Part of a small language model's weights.
Size: 11 layers, width 448, 7 heads of 64, MLP 2688 SwiGLU, vocabulary 2048, 50.4M parameters.
Architecture: RMSNorm before each block, rotary positions, no biases in attention or MLP, untied embeddings.
Training: 901M tokens, 6877 steps.
Each number is 128 + 24 x the weight over its row's rms, rounded and kept within 0 to 255. Layers, rows and columns count from 0. Numbers have three digits each. The size before them is the row's rms in percent of the matrix's.

# layer 7 MLP up, 2688x448, rms 0.0496, rows 1506-1547, columns 224-335
098:095139112116131134143096106114117146136139135145137175099143102153119103145126137113126093145106148133105152110131122153090102167110108136158114125074148159171114092134182149112090121116076108135093101163152123152113107132141102145135099120100122177106097133123164068145100150153113116120143104134143160088141148131088133124097116116125
102:104120096090131134142131107120184145137117127157134181163058138147118088110155112069123118161142136124105128135130108156143141145117171137109157147166124102090128117124141149099149118115070170100163134157153110130129170167127144091124147101119139140101148133159161101120079180092113094112126148134126106135124163116156160169136124122098
116:121130115099131148155138140146125134118139131150132136103102097156136095107150090138142108139134148138151113127128136140128100128091126167099127113131067071189132127179094111148133162133115091127112106128142154109120107074156114115161122094145142168134099153114140143130122150111093095072157124161140109111152175133109129122164108142126
100:108092143149086136186161142127161134152124153097111109154112118104146119181143146140108110136126132076121103122128183165128105089132097151116104125121116099165141119170164152092130145126133136147115142114107108085136152138158143131138118136128137104159116123126127089144088126147089141106075127150143107135066117113110082112110117132127
100:157136135124179120083126170120108100140095157126134137087102177172111113117126137119114090112096125129140152146118139173112071174126111108127190131098133115123124121121135113065087101124102130149098125165143155144154133138089132120139084144111133139129101149176078143172137158133128091113112132137101104148134157112123145152082185139085
100:146130165149118135137095124127077099130124129138143086113146139132163155129140153106152125086146137144148104105084139121117119119127110119105056112131097124092165121134133108136088170122128115148126079206129133133130121105168161133106133146136130095146131139125138089127132043160124134087111129146122126084109142129182159135113108119101
100:072184128115100147155078131121150141117157087171076134125132153128147144127159163127121105161108107111124173121134118119139105093161079114125143112128148145152083142154136088141165122127201169080153136131096106094115140087116122142109126093148158112149141107141139139109085121152128114142158121139179088149129109114139162149142119168155
092:077125123113112090114099137142103131155083162147116122118137168083149125115161157114163130096115142150120093138179109085132109134139119136105105098107108091104109114109113137123098128134108117171142138095128145133089099156124131103086123188128123067123099145106120128133124121138083110092093155154122145135096115157148186147135126120136
105:087136113092141126119135085104117118160165124154130133188083161082133134158152113119063145111151131114137113143130126126166150122168076135117153143142092105168125153145110108151159136139155090118197122148142133101128144122162164126104101143134136119099103172115114153091114090136107158107098138175133136107155118136083149150185152153114
091:110090162127137078147122118120100164119102130148139139139142103126127109112194081129175148128075131083133100118132090081133110133167123165119101144145136153080141155133156096153134094138122143127151095130109134124134097134084173134113132141136111094108124111153166096148085107115090104115108130128129109122121119135161144109111154137094
105:124157096156144132134154158124149118111100111138143137136117090143129115126083109144133107129143127100115163112116121126152111106150136174200109142137120110163126106119132149147116114103112117149108149173108158123116147140144165107122182130118119106125128157133106145124152158122137135130143123098157083098124132111116119078145118120150
101:120131138130096107151129128112106102142106162127088110134131115081105111103118101136109115140117114129171147145131151135121148108166092162114135133128122096113125131144132088124132192118096122197110151100115125099130124126140127088114123099125097165125148130142123152108084129125128160109108122145135103133121178143151170131137108132115
098:095137133108100166120107128101110132137166107153148151121123114165127123112139075119152135153133128113146128115160116086135158141078129174123153086143117084172155166072167129114118128150136188141116092074135085111136144181081135118148142115136138143089127158125126127116129132104080156125111142148129143109122130143120084125115104104110
103:130127103103161112150127133127128133128123150163116128181106119166117126128138110119096086145107131126145082164138163180098147144157102118091123116120130132208141104168123120106141107087153154176157132093170119103140148104160105178176132156092164106119152154135136100149107130156135137053150131129104132126119099129138124096086129118123
084:113175118144074097113119110132154104108117133158130125116111100137141092110125119128134139120113140071141137112093134133120096127134127172135144124114105092122090116123170162121179107151111143117131169109138081114099096181116158120105102124121132097132102155132145109119163137155108142117186163112109140101116092099171135168144143136151
101:118101127116131085151064117117163106137136106129127087156117102125116117119084094177131141141154160153144202150116153149134135138100143142152097117109135114144123103127170161058145097103146126140137175112139172133089148120132121151108122118180112112091090149099063134137120129107153175137128140174120155130142188106107192101131135080116
109:111150131097156151179130149102132162107131148148178118126124125088128104160135144104125104116146117145166104117118158166105152153150125088101132125095147112166077096134162147149132118127141151124081099124145103183117090120165095064136113144149099165086147115144128091106122135126124115117118152117090114140105148076116119182089159118150
096:139125114107183152092111165132116167121085124145137139101085117133119149177170089122109107148110134134117178150120142143154136130087172131117107161093101165149105103096132131141129126160148117088137114103127129178158128091095143124124122089132136092093107138133127122133142174139133157105181127103148105116145108169136122074127134116184
104:132133101125135153136088077125095111158126159129109132145097147089113172147144089145127123172135120100143159145133091115076079104181113131155105112146118102123132152170127083133118125110090109139118115142109154088110139111148125113092134156124141155139101170089125101083151119145160144105085155192120147126135146207173148139077145157113
098:162116116105154146069119161099087121112121103132154119149133187133136143139115152117154096135125134160066106132144124102138101135131139104116137115112123134082124085087107145104126145158136141141194118159075134113136147143123159147141172089141164149152142122174143106119093157121147165111149115185144133146132145121128090158090152145112
094:134150101118145102144107137112112121169159133163130157066122126130137133177101123131108128128147183127102130110198119160130101135134094113116090115102140173120110083132159148117125093119156111135117140128088104158155171110116112118128151103170127139121147138144114142128185155161153122139172137093109134131179146163163101122113153129158
099:121105135145126134092169167106135148133110150095104109117142101132112137140165125098146140090137122152162095152149176140107087094129119146129071140129128100131165165150144115103146138121149137179112166123088086105163115124151133132144126088105113100143128130152090126102130118138127104113149110106126153132072163152150135129117112132123
105:133129146112092158111116176127128091115163121144094120098091081154167107144111133147104107121140109117127128123123102175137107154070122121095147115122152132113147121141110096114138132162109138146175123167117138117147133135127095102151101126150147107096145134133149083060167168120146142073142169123137139103121114149132140185111149105110
096:124114104159143120160107079114153104137130140133114151121123144134156125149104111138124117160080106115176128147154139140177142146140136137084121138161156102107093103146145125108119165141138140179121089122156165123149149103110122127139101123099116123129133114148124147113137128178091125133137131144104157161104098141110145157141111120119
097:149081123134135122095119137098102081161096177174129197108086152181096121143147107079120183106115098091095151139147089126138139118142146134129133148138131124115144151097160107106122127102110104144107107137081185126151140130093157131168164130144159135117133134118113133100143158162140151159117160126106118168167143149133157118121156148110
092:156143117084111107163092161138136126115120137069134128129151134095149119085118184139130123124135161161114180112133142119087163108143124136155119162139155102120142146137147174129111106143135143146100167152065137134110160130149082080090108072124119116142098093153154088116116131157125171159154131161129150114129173157123122200131127154124
101:146139113152143150164135102105097130130107166164121147087090155138125180128131085145122088125120130087128139116141098144129117138125130129120116105139168097142114140122141089148135096136114104132086144110178145097089086153131137132112112158137111100101134109137174105116142123168093118132145129107131139125174135134116094158143127107163
106:119169122142134141156141130111102074122092136089114108073141190123138115140088178170123142119124119129147130132105159112109157094155114144140137157146138087145127120115083120148138146105123146077137148162075103130081142153122105127123115121117113201148115128127173147109093128121162117100123127134108151125091104047142132109151108132111
101:137129097126124124134108148108090137151109173136128080129130151138130109122161133106131165179093092110090133085163129133157138122123123198141137100145146169090112193143103164170136103124161094096129107099102093071135098152157099127109142121108147139130099102100132110121130110113143136166116091140152117163165110138159162145069086129057
101:099163146147126101152151119125089112092133171111100152123111150139121110121118114131125114147119157134118145076127158153136129114126109166110185125134121093138107133161123138156119104126176112120114103094165157136122114095101147143103112131137102129099154094133108123154111104099143124161108146133091120110129140109135154102116117150163
102:155150144128178116175145070098153091146131144136111109112135153085152126146113150161111126125103126121151107137162117156195104119115165112114110150167082168116109134111148136114115133149145169126134169143121138088073122150151144114166159133140137146107147152145118112116112095133145151126116058104087112152126147127142117142153097113118
095:150155130169160118075151101057137170133103137137086138132141149142115170131136167136178119096091144136132127156094152105134095090154165124126104098145111093138139139158178131088116150130087164112162114131164119126123124089087149157118113102113141074149136145123092114151090102123121109156129124122086105113124153136129111140143145112175
101:168137128138133079110158097122114133120116112135111138125127124183123141144119195126146082144124126145157110149176108104125141118140160112154136132142086113176131080141162138103124104153134099120144107076140119129121143096090129116126124160108153164166131128114097154171141123175125117134132143153105141114123100139122136119170147171143
086:094121117146110127171126137112108109101067099125134145132136137109149121133126172133129117101135093191143086107118134101106073118080108072122154141102159149118117088154137127092109081116136134142088105130112112130143132088124155156116112116118144144141059092154143139158140103135137155100153128133092124136114106109100128093117105117151
096:143109106155107143099133106089065096100155179115119114103157125160128129132148178142135068117133083120132109102147127178101140078115094131113117112163114130111157064098099124146159154084136158128159140119146124103095142096184103160108069142141109128136145098149131094121138107144106137126142100158153121158151132131151138120116092104100
088:131119142093134105144132117113122151138131133130143112093099121109176119117157150113130116160140115118078166123132146128149180127122150118129120111128150134153171125141112114130115096149119136139134146116173145092165153132109121134142131150142151138124123064103154120149097101158141136136093126095145166100183143135154130140148120149113
092:115114119154139111163131085115148073156159133138109128112073149129107133092147120127106144136116136148153116124145132123119130107107134124121118134127127169132159148140085096131135139120151131121107133121128143139114115125128123121171112108145124102132149177107130127122147102120159143130104107136105092140123101135151095110101143166130
098:139139140159150085146110162126159149168137136177146145145083117126107101116126143155119109167107123098096082143103145132141107158142153135165113096154115173137119125127086116107136102161124151147128093133132162153114119103115166149129138106164144140119122120106136130104139111132086102096088143130081105085170131118113130141128200138112
088:111106135118147153140134111126131140155106153121128108144117160131138136150098143116152087136112119157174137154119105120118119105115109143125150123155143149141118171120125112089108146110137126147139162149102113169103138138127115127129142117137136147103089099121142120102128149157105119120126162110141123154119129105122120096126146157093
091:119174108170155136135146154124107135098134138120131145145123151127140095126135145099132133141118122138177150114168143112155150134151134130145143102155128123130149135168093131113143132132163112084179105119149058080140135144158117091150156133082150180136137085160122125160102099152106093116086119103125068110133121083163146156130097116128
109:109134131145130104128121093143155138099150119151115117101133122093155124156172142123121158137127089173138128104136134085111125132175117107133175141160124101103158093138102145124161092128115141084124133106109110118109117117177107153105112109140149111150163075144109110138145119131126120100127133110136093128121122152110147103137129103108
099:106162119081135121109101108135117115128162124132142139131161105098136113108114142131162121138092108164157131136066089088150086117135138090131121148158103141132146150130154130142100122127102132131107123111105133084112079161139144113101079111106160164086162092149134137164115139118161109113127129111114124134159140118145113137094109142129
# layer 7 MLP down (transposed), 2688x448, rms 0.0448, rows 1506-1547, columns 224-335
098:108135092122114147105098107107125097139122113142123140093119187138139146149118125124108144111130111112114124136134117092116136143094118094119169143162129081092097141153120128127131113086183089118069155116154117115129126144113154132146149129158111122145127173102072126136171127127112122147135088141127086108070076147139114134121131117103
102:125116127146155127127100141114148089120130135070124147139162122142148139161089105144178158109141147108134160110138116094118103164104154153125142145131098159134122093109108126106150157129150142114081095118133129156183120177121167135157109165176150107128131126126142177136154133116109136155105145118086119123158132111100150154119125126160
107:132138116068157111129111139107123157152127130128114107101145109148150141145129120142126101105167118148178125120111105138136124110091116131121096100149127099127153124134100106131124136076149149128153150114133133134099166104136131126148178116176142138177132192155158120153147121162164158117167120157124122125114131101091163171118111119103
102:127093114163081106138099126128131112122083106115111104137097122134119116112091119101106109163113122150110116123090136188129084169138083068145095111131114111157089117109152133105112108114138147112138108156104138117122127148176097153093144097127101186150131134126078141096128133134113133138104130127136083120113104157117116159138124107114
100:088138140108148133132155156163103113096134151120132121139120116106123112136154071105107133156108145137157121125131135155133133132092107131120078111128128114134132105137155133138165145143135156163104129120140158136156114124106172104096114198150166132127106189102129137084103093147121126091115125126153123126105101113110132175148070131137
101:109074112160132124158100145114091122134103160142181119117096133114090136105134151101104126155107101136089135121095168090128118121109098121125100126127112096134117146122134119140126142101106101133114139134124177171123122089149129090108174096103127149120150147163157108103098152134125140114114118116141119111126127124123110118145139100130
101:153142170117159161143131112180114128181118146161158193158142159136127143133142127138079104114127094110087153118143102115096120147121145096099116139136120134131125147104135132127153118127126184151170100138153148123161136143131118146133092080146168158109147171117143114114149140171110183150157077136122127105133129171139147149128138118138
095:080140146147126140110136171103145149144133117133172133135168139106082113122147101128095130124148097113164145138168130144139117101131130118139134108142120112142170161164108096150150119136125119106135101113103084114134141118146129127154129130118129125176104127150111135143108128126140127172116131125149130127142151090112106100089124152062
103:107107078076121125062171198142145136116143159085136188169148098135103136149131152132096090136116133159159111145122131086141119097099119097112136158112121153164146136151143127115142103135136082122143129128125116172123131152127120100142099093098127175132117106098138149098158114137110141115123078136143138134142120089120126149117120127097
091:126146088114101169115128130157128085103109128134133137117123120097122148189072139123115116130094128148138115139123158158124087157106139127142144130096121130130116101137114117125083142119100136153106143131142138140139164129126100122121119102126117151112151117153099145119142203125152117132120151057124150100132125121130111138106070153161
105:095113134112125146084106113159160133116127128129117116084162066121101148166129090132124141098104114082116103140096152155120098108161082139121140114152161073091156108122131159151113074117162114127132112157081138160111133158143149134103127104129137081111132156148141157126136154137094155097120109127107142149141136137182180124109095120136
098:144155140131137099184106145118167078129110159146100144107107089114142143133149131114205147166153131138126120124098081127158095110122150136152106129099147141128212100141149153116144106131172100124120142135110132141113073183144133121110097128133116128159121159118142115122115090127105100180108146123107137094173133100137104145127143123147
099:125115149138117085142116125129133173125143105133086128163147142154106178109114105139134114170117074110140102134160119113154130111149145135104099136119134140137153124134125128137152096125169121104108143133097164135104218111170161138144126130137143121104166149106136113113113110171127114173122132160091146072154150122128128096097168136107
103:187151169120145097120113157138132123158133161189150069137159146107092120139117137076093121119119125144129079175109099125139116149145111127153125105113117172146090140116136143161144105141124109110093127144142138143136128079122083132137096131163141113121147123103096124126122132141139124126116153095141136087149112165105120108127129140117
089:143105116157132145163110106118114137114135121109109102133087118158118148127131134087113155148072105121166129154137093095140153140085092127122108145170145159154159081128147116106106088122126086154123119130138149138163146089165095141166147115140135131097170116090143143172113139106117122117115118108133133179131115162153101111123115166124
103:135137117165171155127102143120116143173073124152111138109139152157123113104138135113122106147133154140130124138131083144155124087114100109124121120151107121142127106117124151106121162125144116136103111135101100150072115096099102093095118183140110126138128117139133101120145105131100127162145141115156076122114118139147069132143114128120
106:107131138123141113104131135166106138141122105140132133100105129126132106148108100118141092131153164151127125137141186103076128119146164135127114139144135120134109113113168144131154162166116116121068124157138162142159124155127180095108135195111092163132143119117129132111113116136104133138099133157087161106136114153121115100113160115142
093:108105139166139166121110134169104122128095134147148148159120148143116144074128078176130127130124104172134088138136101123147114115149144158145105140120145126131118096146135121124131138179144119101127150110109147119101110138142104107147076135140118110114116115154152148149133142122084103097063132104159152073109085088148147110103139102163
100:136116091093110132133111103125150162086118100167137121152088138129111134159153152130146132111093096091136114105126150129151107104155104100141120169112146106162127157078117119117141136168087162115154105099110112110104087114158085130141163120112123115134130123145122098107099102082150127111100121107117098169113132133135103098135087144097
096:099151181118160115178102109167139144153166109142120127149097108101135147127129093136083104154115138097136178086105174115121157143168134130128131142165121153163124143143143144121156176079123110132101132145156116153129148121091171155107124117132146143147145119114163110108117113111079100134102118124081123143142145156165143149162115158175
097:141162098116123125099091102102106104179144146088151125118131113123147151145101143143081108094133121142090162134112134121164166119105126131137093138146122143125145127110156117123109131107124108088175097121132155149148123102135145130112156103092115101135157130097099089146110075143151110100146129087159147092114160087112140099134096119116
099:150141098132134119140107099125116130122113156099117133122143129195133109128159109133150138120147143134083129118098130089126137125125153177115115101160144150162116120074092134131110112141111160144118093110172155121132148138147110143132154126165149207084197157110142123175133159111147132131163133120123150142143097130084110117145101092103
106:166180144133150102149155113097126110128126111155136157134092127129113108168114099119100146168108114158098117143116109141116121142126137158143171151151115105155130144097137085116123148125159182096156143131126117148097111074109133113084148103130126157094107134122104095111121117160119083103149112098123107122073109084097140118112113158113
097:159119121154134097137143158139146093138174108122169137173164094164117120097120127154096076110186148136140158091131106105093116135113122136175131109125144144143155152130105128147179125094110121128134135138163082098149160131099141120132113140104089133158119171136143160176151120092134100170100133094127092133181173146097097142132091175139
099:102127128125105129138116179157149129143151105112115148109151125080133158129129101114110132122135124156165117147135119086153142162159131111122120115150106146115150138149123092094155173167126124094124175109126070141153156158125110169169150126156107154177102145158118134101111107127132117137154126138133132154115183101129106105119131129141
090:140113062129113132110153153131121147132115145143125097091145143112107147135114103168157127102137151100153096113077132143129050129129136110115126152087129116142101185150151159122141159131109159084166124112140157172141159159114134124114156107160126099104133156084099182115135119149157085123099142102150115079117082099117124104146128106144
103:140162095162140070130175108090108141113119106124124106145110128159117143129122152128169138127135127139191155155081138118144120126164157133134127134131139107134144129132117131109103142145159174109099146144101119105145138127122105132121135186112105147157104153125100135131120132119145106124173128104114154099164129125110118163163109160115
107:158101113124117120141131180134089109104095181090146143131139102118120126127114115106122140140104124123114114154073127116131162122084127121157119147153137111094128116092117110130127149115118069138161130112104134109092136171098100101111184113140162120136115119122114119116111118098109171120096149102164111139087121121068116100098139144117
102:123154129160116153150142189105145154156141102175114126104155142100112154144113150136099101120145118135116148106086151110105150098136084165148112159132134123149131133113111129109078125121164151181155157168110155139130150150092103127186130119129080123142093165135118141123133108112137126120138133154123118094101133165111078081131147098134
102:154093108115127111118131142122118089148106132115115088132167118144160176095129089124077152108101159099135155111157130127084096149150106082103123135143174113110140132144156122139122133144153163127114119124163124083144144121136103137154088116115118112149091154097120099112124160144130150163145117132144137073142130182125089148152144096094
095:106097076141117182171155146155148128091129139103133101124139126152125130142135108097095097153124148115143149167094126110138106159152140122148154137117095088139128097169143091104171102132109090118093134140117115129096063165146082091117153116110121131144135150146157126098141092132111135127093093094146105146133181157160115147171081141149
096:141120118105150106153132101130124135115116118155143155119142125114090136138130083127099150152143151154162138133134120169070128115133118104127150119133133133083099175111069125132129119093113099146098161137100097099126105131162108119110153120164116141138136149107150119163149130106136111145111107121127124149131086135130108130148182095103
101:124136149163115139152183129141123103131147072134130142158133142131134134135150148168118129139107111098148142104140136129149118131144167113108094156147139107119119150121145109120147133134096125142112132159130130094179134094107133129092142161103117130128127190136135148108110113101116099119107134096137142131130091124118119119119173135117
090:151112149118112128134146095120107158170177125120102142150123114100125138150141081106103203147168158107137149165145093107150166153124141155165109136116104152068123163115124146149157089131143104113144092126113107179100127144124112106113134166139141150179138155115140113143156140112134128147092100146142114114121180138116153179102139093125
097:122138180094141159156117199135105137128102117097155136135099128090169114145123159158097171133132141129134120141125132114083123152135134142146136131117112123117100129150144138094097168144161154109107131115166107152138074136128144135090100121116122103107120110076129142105106153173111148138105126123136129094103112140136108198158125145135
092:123127130157137140105105189154119097123086125125134097109139145183101150140088105135115165129138122130130111123146100196122102141130170116115108113156119099157113106146132134142152116089135146134137149142109154161138148127155159153136113120104108122138122161168122096123150160114120092113146089165176098139132118125108132136113163132124
087:108137173116124185139122155131112159099155167143175119138141161080138091160124117130153167146089154137111128116152122134110130120138150142110118163143111110101128142137157160149106112113127066103135159110144141133136117118113133124146127110125134137100114138137169124125089164093146125135114140146118106172128142098113180122160158131132
102:118120114114127163129107120155107106118129114145082181090138088112124107152134151090137185123113110150174178138151133129124145123125158161137096102148177136122132110110117092147133115129147110142113173117128166144121108165126156122147123156183118081147143099128152124097108076172116162099103157127121126127159156122119177137121146150119
089:137110126119141101123110121135116121137153116188146158153112105147135102121169111123134140182131168105087119096121148144150141158091156150142129125106094139124175127124153142142119117144122154111142101153117120103152132110123202138177127171061139153130138143133132159140119090116101169166140142152139124107153132128124133192159079126115
094:133153147135205136136152117130125109130130139117078098125116110139182107144145122132153134113136138109078118132158136103110084150091112111138140151143113129148110140100152171111111146082118152116082097154108145143141126144081121129077154147151187117122108124135149102134151100159131158100083154108104119144144156111131158148119125134107
108:116101101159116138142089159115093124098103161111172121141139109129096161121129115109152150110144136147135137109136144140104076134158169120137136157135125175131118131100197107125143102129101134127114114119106135134168106110065087135145158098117109118129134124108135106125165119094137134107156108095110066147136135108134121154119132121143
100:117143153106138112150120141142127139161134099126133130087141107117133117137128101130151108150156112118131144090092096126123098156105129112125107110149122141151179129134164132125145178150135149085156131116119110129178142113170112104138145134097131131108141099136131113130109135135111136104134124108074151107160100160160164092094091161118
# layer 7 MLP gate, 2688x448, rms 0.0497, rows 1507-1547, columns 224-335
104:132117126144136133149114116092120118129083148144089133090141151135152150127101178136124125139113151155113157103127125135176090129100143096129092122136165143126139119132123115114126124145148168132136112113170144161133104119114138165112102104134158126119099099099147096111146150127111121150110173113163090119098159125137119125209139100120
109:145140116156167085112146147127127166136151088085141121148199159128113141088126175137138120119134119141112163165153157093137105083113124114129090123139150164127082138116105142157134099113113183130151107117122118158132130094135132153138126135104132134148182097114121165121158138136145119141122097121133128124112109151144150112119168160128
093:184111139124112095145166114160170141141152113124129125155142090129157111128121181116138138173137145129133150164124135145124112159121088156107070124149093122162117108136108137105106159150121150105194091101115107144095116126143114131076141073130175122134110097140132152103106143142123129130122140128146093091104121137119140100138139150081
102:129103134152090161142139108090117125085095131148203146124095105111147155129088116141211105093156141152113124140124145103126121138110127119123139117107127149093134116147083130148173108086084105109108097103116144102160128148138129149125125106111159133152131127101154126118139129121097159143145153152124141169137133136097118126106121137129
098:139183135107116170126133140101145134112156106114109148155136104167126167104106112157143115114166188106151141124154097194160132134129115154136132065141124123166151144093149142148116092122113144162154116124121134092123108109134157107105103137180125112134146178135150134109142106122149130094138095151127118075132118118099137132136081150096
107:107139123119131142140168159126140160119152146139106126111116104172094141127125129115115115125171143152118151141126114190115099082106117105168149107120058196121099120104109100154133129124145158098157157097185142139126163106124121152110120096101146109099172146131120162125147132125141155127122149117152110117150128114107136141140127135148
095:141105134140150166131138122143061106135112122156125112085141131140102116138143141132105153139142181118121142110137079132139101138171133170132104140137121135115118125100132136119121118162093127123129124130176103112106106150124089154128096136157123140082162106109134154157127191118160150096108117128194146093116075106109138127091122117144
100:157154163135166136133101133114113124137110145120105117137103128137132127109149157137150132126115105097109117131165138099140116137142156152189161100173115126174117169117083113110114122124132112154128124091110136141100136075143119142161171188146133159183169141132158128161107124113130087124135195141142160143189121168100153106188101170170
092:136059105175095145127147135157105104128124112095134132098112109140123137143108152118149151125160093147111148117103122090128137126120082099138117073121156117111163174083150134143169121157144166071127135085114135118160113133125080118103118139091142125168098113091162117156120125101080136129163082170104126147158133138113120142138135138131
105:086136123108163178120177119178101124126100096125098126137135113126162125111103121129190183110119160110093155150096163120130105129092121098160181149175113158130129119154140173137131164104115126093148127096168083118147113121098128109133123101161139145122154102087133176146112170155140132159137128134156134126117106135133127125159099118164
102:130102150133130140131153113108122146149147094102093102128130149111123154098131099121087101091129185141137130164133129147090116131159100171123133154102132141098110149116123143127104148148094173117129106136186150093106133106156132145137139117127142141124111151150105122127111152124114153123108148124132134108117184139147152132133136116109
100:118121115127148172114115142152139176160087170140133112114107098150108141100120097127139121136147152184149170115130147164135128066123108125094094132101113096147098110114111145120105093118095139118130127099172188122127128113148117165133129166135109098090081108111138166118130091134082070142140113091160148117168128097127142172112124095143
094:141159203153137133094139117143105159133162117107126111139110154134158136125116132076160142072141123133129142143132128085132117116107139145148099116136128124151138117149131136127114078145070095073111140131163122120152095102080125122104127108143127134150137104125115111105107140093103127201147145147137140104137154166079129175131163169103
092:158098115083156147130098149145129158126124128117098135153131131163092147081073120151122097128110122123151102129112152129185132124126181104177124099117105187167113144128132112168118121127083116113116109116180166134158126140126128176163128094135140105140133101125126118130094172102142146129085144169125142155129135123099116116108162129110
109:145111096119135148132127098126111125104115100100081130086144122117094148100080112098139138122152153131106112143136135109119136095089140123165137127155152176126111170106131113158143166158136120092123133126129109097121143113138135100083144150146118094162114136108095131109154129137110171132077108124129132108142103169107132109143098113120
108:093109148143149112121086123140134201141129144145090104127157148133125196116126131114132123091139159159136115146138133135080141124126095099114126130139147110144148171130136151167091127140116170145167152128136139111113110116068119120103140123112143100131159172128100143152105135120069112123145085131139122165075149096141130153140149102093
096:140142166141127070111136090113119115118142112137098099162161121117074171130130167136140132129114128156128125142126105148127154155142142120155155128175103150176090184134127112125130092164158104152137134096113067145150154123067130112084112108081119174150129127097172156163153114176074116133115139132155163151129178147162111104191155143159
101:133108149105148101125166133120154110163134139117099102152159144156136096137119143138135101123126144122121091139120125096098139141089097118107140097120182118110105117164168117152121133124124116144102114228140135134145121127155141139102094151167134168132143103150126149140109152158125107150128097101110131137174087107145119154131097134123
101:144151142137167127139109113101135120095089086155112133144167152111129106101150120137123133102137178102149121138129147124133135119138122158151154119154115137168118108127144120181131140123123112120143146131148134093129105095175163135123140143141160116160130137136115111170181114139117140071107167100163118131117073147147160122172094115132
095:126130128131105135157104142109106144083121135127130130113133111147104146138116158127134116176127122105182157160116131088165132087114148098111131127161123154155134166138147181129158106111109133110170108164109132117108062147098144108110154092083204137103099093131118143142148138110122109159136131155086110074161103133146124167126118113129
100:123112133123175077138128119083074121154143169134068125152153113137140114111170150122110166101128141104116128135106137132136087181114170184136139121151123149138094140123111140162113098147110102128128132085119135169106159130142141145138133124139116139151093096121132121080105156146107100148095119123149171143148153169102132177126085123130
101:109133138121128133115143134109160133131132143109119112114145114134121157112137135163082122123157161154173115139100120187124124123147129135116119140114082097138128139124092154104134114144127140169157138159107110118129092169122118136121141104113128128164181132076106085102155112175118119118054155134126145103138122122117158100113148113141
101:164106147123124144091071095102159107123118083110143119126127121160136160158128084107175140123156139120158136155143131125128140134153152164098115158103135103132092126143124103104125137103088132137130098121135135113098111134098122145102159080151161092138140144130134100096112111117138118134121128134132085101136113112080088148106114102112
098:144126094106103151089124127122114191107114115124139113141162154096117150097125116175147117138172147170123130176116130108156148123143168131095132127065150135122121106158115130130132171115128117155124103128127156128126166116152103116147123115149112167153177063150157164151129158152091087144138134089136094119146144126146152153127094128166
092:100139146182099134160118147106139144062145139128149151110085139151140140157150121100157109134130117114086142109132147099107157127123134129099143082162161090155148087097128112131172094124135141147114096090167091147151135114117141132112153171169134126140120108122174023147157143124114136107126141135117103150127139106113134167163112079140
103:078137128146139126102115144101112165156134146142126075097113120157105171133154169148087105139122178120113119116140147152119112076117106129146137157155133117131111134116104116099132097150083114179103131104152088162139169112109139154139143142174146123144141154139124117131158142141128139144106159092143123156136139136134091128173077135190
100:139126144189184158098150149094129117136125127110137141093129163121075166139097142131119129089132142167122109131138150109101142075147069112113112176128109151131150173118133134167131127134125154119090140150130151163148165120128082161150148180138122141135124113101107093102094152129100082157139148101141157152145120107130140123158154155119
103:115163160121136106113148134142149162141115078109113146131153144150146131144116177168177109091137130157182105133125113150105108086142106122155100134144143146105107141127082168126138119140137136126132086096167157131145082114135133151132163150099197175132135085091146167181121120156144129118112143135157148099134114126090114104145135119118
104:140146129150124150125139119146142132144109099101135129141160109139124121116123138159123149103152153141118123154163119121103106115155081137119126128124104135103114124141101130108107132119113128141117122147112169158126155134128152159136131121111182133169149125100113142156133105167135127089106099136150125101125145112153086115133131137129
100:130115126136132133091108103134112189111174100108106116154100099139097123154088088087117145142175124142120160120121139133108130120143135120123155081120107107142148110142130107153174099112127142135127128086170118113140158087154111142071159147116138131146130143152125113092121113163090148112104146126199096110140162147130120096125115154134
093:157090155144137116121088129095118163088096140141126124151135134144115165158176132137086159122127112111109175137128128164124123104118101080091149159141111149129126144114096113150123108086148095140152165133118061099144161120166101119105134136132156123112159139135125106127130123081139128155109108119127100174102106136134108074110132093092
099:104136108142177140085167116144133086159158111128108121168104122133137136116082151150147166124158156149138131164155124111080099143150139107142058161131136161130131136129150086105101118162091124135119138136120133149122097139147111111088186147109130155139109138160142136109104130152099079128101137153152147102115123103123128141122144140116
094:116130148156108114131080087107150139136149106134153083110084165107117142118180084084160137149125136147159159097156089087160133118126119110089144116144117131117123119160165118109154143128140183153167113104125124127117162131147129120128103101140136142120157141133090112132110135120140156111087146155169118171150120123137121144110131144124
099:102132104198145096097101165157180139119099096112136139146110125129119126090142118079127126125119142122136139143096162135099109134092102116103138166127145097122110115127120139098117140144182120163159121124160165140117162130135098114088122114112174080118080102120101139129150129144102125142119122099149153126120125118142130121160120092168
090:117109131134154094138140131121110133086116163106118133083150152153120110117107118106158149146130095125085138122133114145162133139076122165137197126137126172091115117116113118117123087164152112082128086074146131120104081130118146125079124132142149101133123092093128086157139125153142112126162167158131176111124157106081100136106145111147
092:140133138145134140097127142150083168129140123093170122165143114116170105167123139140131112130125140119115122111128133122127107114127127105125128130154113107136140149115153143159147139101105105135124149102152128109146151101144175134169150131135104130129101172159160103111095137095134104083168152174146124163122134135108154122171144158106
104:168121122135104164184112132096151133114116123138137127105114135081109144114130125136135144110121132103167116138173147142105104138150114105141121134137115134117149138115142115159138107098141169134140140128153155168101171148128126167132112170141090043104127126177106145148152147119145116173124116121139126162158127148120142139162118126129
093:125081112133098140133107091131170130114182139101147122151100149103138122111162061128152098151114121094111137110132157109099190157100128131142106135147149130145141153100121093172158155146102142129120138116140103102168153106140159116147142147088122133158143093115140105157157067149130159121152166138191141106136128136135109191086094137149
096:117118135156134170123092164119098114156112125120113114127083136152138155126092136078161134140141124153171128130141141128135083179144116102133136139104115114145095132087157122129105091101122107160154111165161092135131137099111148157119171142188143120125114101152105096104127167106129124081119108105139128091142128140113146115135174158118
113:099133137138123088107113160121144177153122156137164161100121124146093133173112138117158111135136136116137109137133104133137143066124090101142127154124130146106128123171147104168128131169136156083122115095146143096137155073095112181140171105131176090128132110116122117109130106113106106127175130096140133146069114127094106092117142088166
100:176114121126115143093102115124133121148106111138096145114104098151101187075106147160130124170153198108139162130117131149116119153116148139135095122126109129114117122182132113090147085139099164131159101136140094132152123124146128106114125100158146091135100114102092131147112181117115129137050115204148107156143155129142125135111122126148